Weights of a small transformer language model.
Size: 10 layers, width 256, 2 heads of 128, MLP 704 SwiGLU, vocabulary 5291, 10.9M parameters.
Training: 562M tokens, 8574 steps.
Each number is 500 + 50 x the weight over its row's rms, rounded and kept within 0 to 999. Layers, rows and columns count from 0. Numbers have three digits each. The size before them is the row's rms in percent of the matrix's.

# layer 6 MLP down, 256x704, rms 0.0744, rows 100-136, columns 352-527
098:478545543576395499522506484509487547504465522482449528540467543450585541437514447407546519435505465452464422433521567440441444449487532593537584584557542484469513474436492505503554380464521512468554514484606502433468496545601389443522518562542460489504487544504483553493424579512465449479527468348499516522443417467448489485662534423354395562449574508454404514544490518490532558465515413509493482488543557431485505513462496459562473498345530474419522458483463551442549462458577528484391505489492465576517510445516490449483534454
100:524509650479500470533528462503506490502508494446542571527533546483496492452511550364522464572505510606459556478610552547527548553468399479587520492476496443509494444617537565451463494511445567534495479587588475484572392513547563521508512542453454515494604446404562498528528589470482564483485444593544441571516465566526528516499496503458580594487547504478517447426508587430470515440508509437553460441520496488550487567493429432560463434419401589496563464459508482527464562424564541576413445541513476532526463527457505493559465524
100:460460495504431485448563555481539480441522464508549565450485475399531515531514471565472467574527466462449542502547481555473564411558556541490513428480550446578514464490453510460453475477492561490500545464548514495496496485560583408455468494472513487330566517526549510475512481446513477451480465555501524524499459475492401541452472470583458588650662458567543512486421376530536543542614452527547507508499499456480509464492511479459620474582560445548480515500475507495531479625441530579538448529593500453569509471579595451605574462
099:552436403507497498423509530451530531487434513507558462605622450586491523442523504485528423575407538492513521479467499451614501484404570563446490524569418542495642534473441428473578394456457483481518560522518492606474503533544522505458506513632497585550433452559407498357485488558513461527503493556470483484541524458539512496459468586501489540489422524561557443430571637459498641471455556459512485439561386491487517513518524441451401579593466457513395615546553530518445590442619556372553508548429456488495537460426503438477476481
098:468477470441445511532536454494496557475456440489521453474429480363403503434500534441478512456634566456426514584576559553455459478540513527440480447538589511457625476543541536551486460500524498551571584559434510467527474536460531474528553519455448504556471555514442516506545521410377575407481397502498491544554481601430544534429487433503552524403502445502523477562518602415497477475593486507596451585573528522541395591454508466482505508493466464378533469415419534480550528502499456567532600427456481426535633489530527516475469511
101:489585560459515558548560522446480533535558466418500516593605558541525592535510408487512560392527483572430486484561527419472398508620486507545527552405502537500418491501581532491544534512420487505454348482491517533410504511458432611486499458510568495599404524522495577491535434547488481537544503486586535509511501472556417550531457535459527489487441515434506462523486565413530576420494501494464522481565581492544618516384508603491513474483501530546423417520452397578516514542508424475570498460513436418513494506582486536558504435
142:513433476513620535443495531455483553531403541542436488449507412536520443480495507490514405522505451556527429483459443529477513499503484461580564533493500432537448481424449578491561537471462409541453458512524506468460481555544490473385583411486531503469491464518492572482401507458572489552577448562465406624391534580496445527449522348463485533492454535570542471471492440564519535509472473544466433529519490419452510579493439509579487469450521534550493510495515442588461417522572566478499552493506583499468442445439500505515495546
100:550511446510451525401548450457532482555478564474516496481529493450540480496522482563431539520514553504478484519502530474521470489503586450511529509439437473478465535461471491482494428546489485557470510427540416481500472447494438459448554476460446424487565464570448479487455525553549537444362541476454481577461488381490561418613474475427512482520432473550545460470430514498429420561371502500414551476451617461430521480518512507492491505589516566598567512561510432491410558502417440430451541620362487441457501500586534506435555506
103:438550458509495432439502458608566431485422432498501544450472549516489490552490498522458514538474460537459401529546444474549499510540411525498555445534520488537496401502515517538559517501514595392404510491523534547560440500471520519507451527392460616521483605519393553508525511468519512460525453460506543566544572529504579471546423535485466562512521444519470468507531462507487514548491494450505496474402472480516507489457438434539520554433456539561538471600414637598524447614511543528577519475631484431477475555531496473510452508
099:541444512549523513470519546495563513507452588580501514506596465502518524518585523535458495469526458555455569439498548429503462432513540464471568490526433385543481530517543398515469509514532521511584481470486440577523593534568460502519556562523587500528458487458446529424512529518564430455453474456472451509492576574494577505525442466458487480476465540410543537545478475498509456426502497515483518464507529581404499473523498406566569400595508614616583492397539479465535506552572502507546554551464463478528456539598532548469517535
097:468536514508498450527493539492503421503496514470585509419498469483536424458443503581415516546457478414478445519472487581490541501487482469491468399483495560484510542555540475490506461560577459464483530434514447457490541444598423479366489503558425542578569504567540393464519550576522453560540542589493534488520479462436562601520473446516475503524448522456447550417486451470445493495530489475474444528492550453499445487523561546505590453478527519526552495499514524501528521538386529504399523578558492419477500397568510518560461497
101:497525420516527472564573537561484465503501424487525514532553488426538518489401466455520422400543562444567557526480403570455553498529447505481543438489534496500500433423434582517480589587432432490539504514539455461475472585476483499512458511508448413586526586448479569516472512514531444510503512425495574549521559482596380507566529541455407569501601427543523466570471452488536491512493406478530484518541481337453495424440510593553419465538482442509569549586488433527445488499519424489498448431517570520493476404425537414584529455
177:548532542569519510542523373522424473493448543442511468509477487442551468589515498564461559435512537505415529457477481520529441517545488479424497460489588579475500488570472411535421507467490472474481541563460393466460557505581616494527537491556446470569477507483463458477535525511526484518456531516368432481624493580484496477480487535497499488581469464482515493573504490555628515444507508470511424543498513578439527494467519497416515440481433480476573515474543424492467528482498420480456457532519562475472553488546500495457432567
100:417491509422535533503570502401595504429467470504499511549550539504591545440438568573475513459451472600492564458496504368409550481429445532504488559471533436494525547493544446585518580501519395405506525561521529433471406529527476529565486455460487520475489559456587480458507527548514537586372427400529532423528515531454465519523522474473518474396530603512540533570514523517429525464473455383508489513535567456530485588469408490505556553490457492497447499567505447441553520562561478448606435484598451564532559482442534517512501499
101:524526404541500528578501512554507442586459557436483514500456543497564481530458506445474545427488460466430435507510511543489457559530445433654588489454490499465418570471541430415571494440538524409511565549599558493527483493508531525473522541527507503442483446487457460537552413586503418404544480369546496527448488515483500440451442495463521467428534509405592482527428521482487468546481512572500447542484515379554437453576498539632527405537448524494489529429468429495469449533429515418502463550526489526492484508500508488474454531
105:483575547557484582514521452580512494582562537541571587432457557562480468497469465434441524583446464532475568574531520425552446437477555395492535449499464537521557550534534459488475442479564452471471493498525502594440460564506480518536508492468436465469500501425553537464590577462415427600491536595415518427460550481459506445539481503452446412441516569495464434437576430526577473500407489539482499435465474433509531445472531499491576426459449493521434514474439522523490508438607536484419433534468550440455472608530589482428579523
090:372530504555503449518501455473480478529454588492510489506473471423500583540512536469566466452427492538560514528516497541482491510506490442532459455531437637417516482612466454476489480452563515533470477503480467509534439434480522530522397472575494428525498459563530520476475586515442555470535478495402541540504503434437488558451566477500506602512470629516554419421542480582390555465611427525457659435464552560471519511556534527504505473548454477536515532452523472477494483416459484476438558467332501516427455516541473414455489495
093:522474526488435506493479491533396421527493467519457536413463464504489511483528466566531537532502460469454419434523530476494480410459521490553446476448474541402512525444539519488569580464442525544650501584531609465540412518490471495563487509520465446422496505544500420517553494485425545526478507463408437546481595529466548406473514540540509540578461508440534593484503411446604542476609448480514437553481550547400521536482422433443447475506555505532440464459464550497488513567477562437561495451553401594589576548471523472454565485
096:460371511537545438427502551539486547547433450467537523432602421482479509497453502434438463446537443502584472439516480500563533506447552539496439513387446504583465432471484484535556455429387478564422453504518660488531504595548467550416562434517519460526572436465471454470467454401475416535453470524480557510530559401511461540553352565502469488441547415448459504535523523460528502501491493534473445497437433432581432430432527429510465483485501485553536483528494479555439545543399529507537492452573469507458440469489492584483543559
095:556500474416512498491442481503519512476598497554454504579443477535445578525454415607503478608487519539435450472534437512578485607491591572489514500512520566479440537531449509552466489504499511619507539479488436486532508551494470498503536520499487547459377517492515495457336454507456584458458500561503449482511531502526505463504549437499388579553516426530450476466521466553386465548493441523533474500574539585516473512467530498502454391469560463504476577530517464614487572407514528447577487497439448449445502495578582498500464456
095:541466410532544440519508471452516474560541522508458520459455546541520488429509492525508482516501531526495453540453499539540542493484535510577444581627469505564491479530456492497470521588380388503468520435502534566544556503554555417562502583347512444524415431496516432468517538552552474550477458493505473477546541540528464450425464511526594535447544510521589558453521389509398457484516496452443442428540550487565576507404487459484546511471402542471488516557470506461610470512564423460510332447561536466554421535522496513520502508
102:489500538488552521469554537499514567553443493457524491442477426408571402540528561510466493569571447530520545418507546563491530462553466455484552526516620426455421471537429556553494442553384567544525502385454498508465596603480544484460582472527536483464528542539476476553472451477504409509359463518498431530542417473528370550526396546569523455476404473529435459537497465489521554525606526532485427451472488422493539513496564605465443519403550524542469509490521573426524466491487549608539506450489519514510508404520500442555529480
098:488476587494498501487521562501487525476497536514502436502552583494502505477507539618540532553500576560492490437464631501503517477555472465507505493579434563482471482481553457605452582463541494485514556573482490538512556466510473517475531547495525462532475498481572537468458442562547537411515563558548551483504488496502521463457560493519645555531508510481504477474473516441455456487478554485479522456556554475443483471417555508529418403581476521429551512629549514487510538490409531481544503506488496505461447469399503550424411518
100:517478434517505652514517534433549499533485472469509519473569426498445524553501419555508519449482508508518465517480487466582515596410416514487551566557421527548517425534531504527578471469504537481505524459488554531498498479546469424519498498460556428578418515512475477575535456539458469487478488532577562524433518494426546515531563470564582499544518466478505559517519573489423515532514471442568420431534475532483538510571457467511455510456542507422458407420533533522481562478614394477484546437458478496624525535481547495466380495
104:594510512489525536385445586504511470434497527453481444395477570482443489581455492525499593587469517527437464519462499542515549604476375617502492474456438482466564435475548453483495561550446584513403445494481480412560683483428419525495443486503489552400395517463525455421477500565542560587498509581481461500578486565491555558534514551452496513505535553458469446553446557502435435457437478504623440637478534538596444447538449411556523547434410444448414484542485480485578413462504531467450530540532479528440616511550476426522511472
101:509404487488529617431524507451537521455514446437526589518520470506565431561556580502553450534471561543470489556447646510481508424507461564515490505525418530520463553557428489460398511428530425523561490546569466515569525551547540502475577507472442455400513496578499459527594457489537442485540455533658499453484484502480436520430527445540545472459480521441521628539489510454558452522453557496498416542473477540479413496512533543423414560529581467501535523492614509519499538514495537526542582397418532429495551473542481553508513455
105:408518526535457488479447418556573583597469527527483544486478477513533578375493497446474491586549470542418473497459481596536396430512554525486498515620482496482546474575472443494442491508494403507470525527571416544544419494566489474543500432552501429508533501416488493553557550495447559569441562470559465559522466446470458489503546523534492503556530426467497481419543544435553510432552467519452580545521476552491574489509456500562467517472530493436485548505528464481436526582532486505456580580510562466448469615462470441570541467
102:469422527474525538487511423435558523540547507481388577599604530533509447515465459534426472536446366508481488495443466528406443457557552522520470461494493478509498482474517571530515516500456540536522496467529549595537559473547488527543558479522563474456530529516482514462502431417540447572503397491510532455520540542526482569477385468459577494468394413530479516496524556523513508490426485461407445463568480476478532502623486658514432449579554566481537404525467478570417446487459463432460518487472526590649468457599463499556616468
093:490438496478511470485503399530476464512492518562447498532488465524510455464481488510499453482471516482442479502497413502524519473483569460609496587557531525472500438541542466535539521498478509492525530525554586514553477510422560463463499461424467459502498486570426523576538451527389448597494505570452501444568536432483459478515364450482466470544487568506590470555466507503474493493563634517525558456486513533548508495506543457454505471449459487347562448490550430434457496524513480505548554475511523504524512628466476588583470525
102:617548420515531518486432560406541579526483510522529493575456582560596538471469412461482549492567563484572503418550453496518475482511525531537469488565432510610450426583457402480495534540465502579520609517487468520507491532467451447408538538528431498492563496499475625471470531579501620534544550474505525517452485440489454476519528527519468567434498564556486490465461535429495522406625452556590542484464568445463436438434582512492454453506485511434495502519508485557547461600509438582469524549460460421536453433478421425515510521
102:571493435476531460514389503515516486455478486602409505436515507474446397561556551493522461396430512438423437488412510516565601416426527494464552563500484528506406566461575504523510431508449483475551475428493494601468563587577370507389525468471501527470466456563508463553589400485472451532533550505517536483519497427491537517520520556475495455514490544546429459516434471504470442524405524492516504446492525530570518495516480451471454584449468486489457473453511499464474479476565515439501479463537583489545505427566535475412562529
101:399531524465532430468579470482520369513552440502488538523433521469376530528546508441507494484476496470454527491422497484607516461505447457403432479482532421403550479597387575469518450538419492460493480600466464541546661540484466432524528502357563496484503523546489566444544495474480466488414436575549491510537518404497566498550505540457540516497550547518468576449486415525453470534476527578503490523574483589506482481482531631551611509480476552540554467458503541508523558504548550519527559584438466456592479524476507465497521382
098:534527604478485501466538521492390388435526542500451483512395490578481508393416556482543535430547504474528555465505527523496425535523485464458582499502549574471472601520474503448511589449494544472454445545549521626486484485471522508516432491490541516452548515492449509590496514492495481481414482496582568509503552568504556484474448496589489557538498535533521497418553540572504554512550506489402482507416512552472575459515446476451551475425455430606476534505517510515516554469428511495434510400513371560558444553455449470472527449
099:495444523504482538539499380372565496488532510477528500477553511526522457468532506458423537425473523480514509498495496424468479482554539546507488510476490527533449556486542556477398478475525502499472468528527509479431445584540495548505465548424573559496429493463461491504365459437501494482449553551476543438475432523481413481556456543427479482457401493459568545443544445497552487586545427492452423509544570367455521461574471533483458501524485532522595471547506520571471498448480530569507424539546489525468547532526395582597537603
096:477491517525508592622533561561516554523474605477469476459480594501447441477467517505459513528504564511504553560482539492485469477482478502431556502484470532528455507603455535521475478479437431470471547465474463563568496486480509440464502489506578490480453520519534488476473507544581541503551486507553484521485442462524501497416423573436577442553502446564522578525529472539589514525550496532443491541485415481496448415528566500499386536550526489554476543396504493465532552529414510456579405526580463457499509466513381583529568436
100:433408541578523485485460446499523535554484481512509556590480484455550504369507481590453432476542461480514526584525530463535529456487479600521491533535462436553492537448526572478493536530522404553558495469461507609474575507482430503475559565590484420561501580526464511542492491582469467414570520465549446512538483492511478489533412498447456496524511422445563434448508477481422497502494558537456510511534471498506529566486520508536448560521437538492476501470468560506482577543539438522562475573500507509468535426512409534542506511
091:529528570474489408485554473536508571439529539418532494539429495559459554494530591554614482535519530450589441499476482600459496526553550495516525593428440581525601488519521496561531504497537525446548519507449537481400436405383532487480572503568396511512498546492525540463472489462598458494551493596540510457466541506506478478438451592544523497475550508492482502520537443502512509567426511518491452528450496583457480599420454491491448471503511422463444395534441472481483595475429531479515457498493488515426526472568518495486399480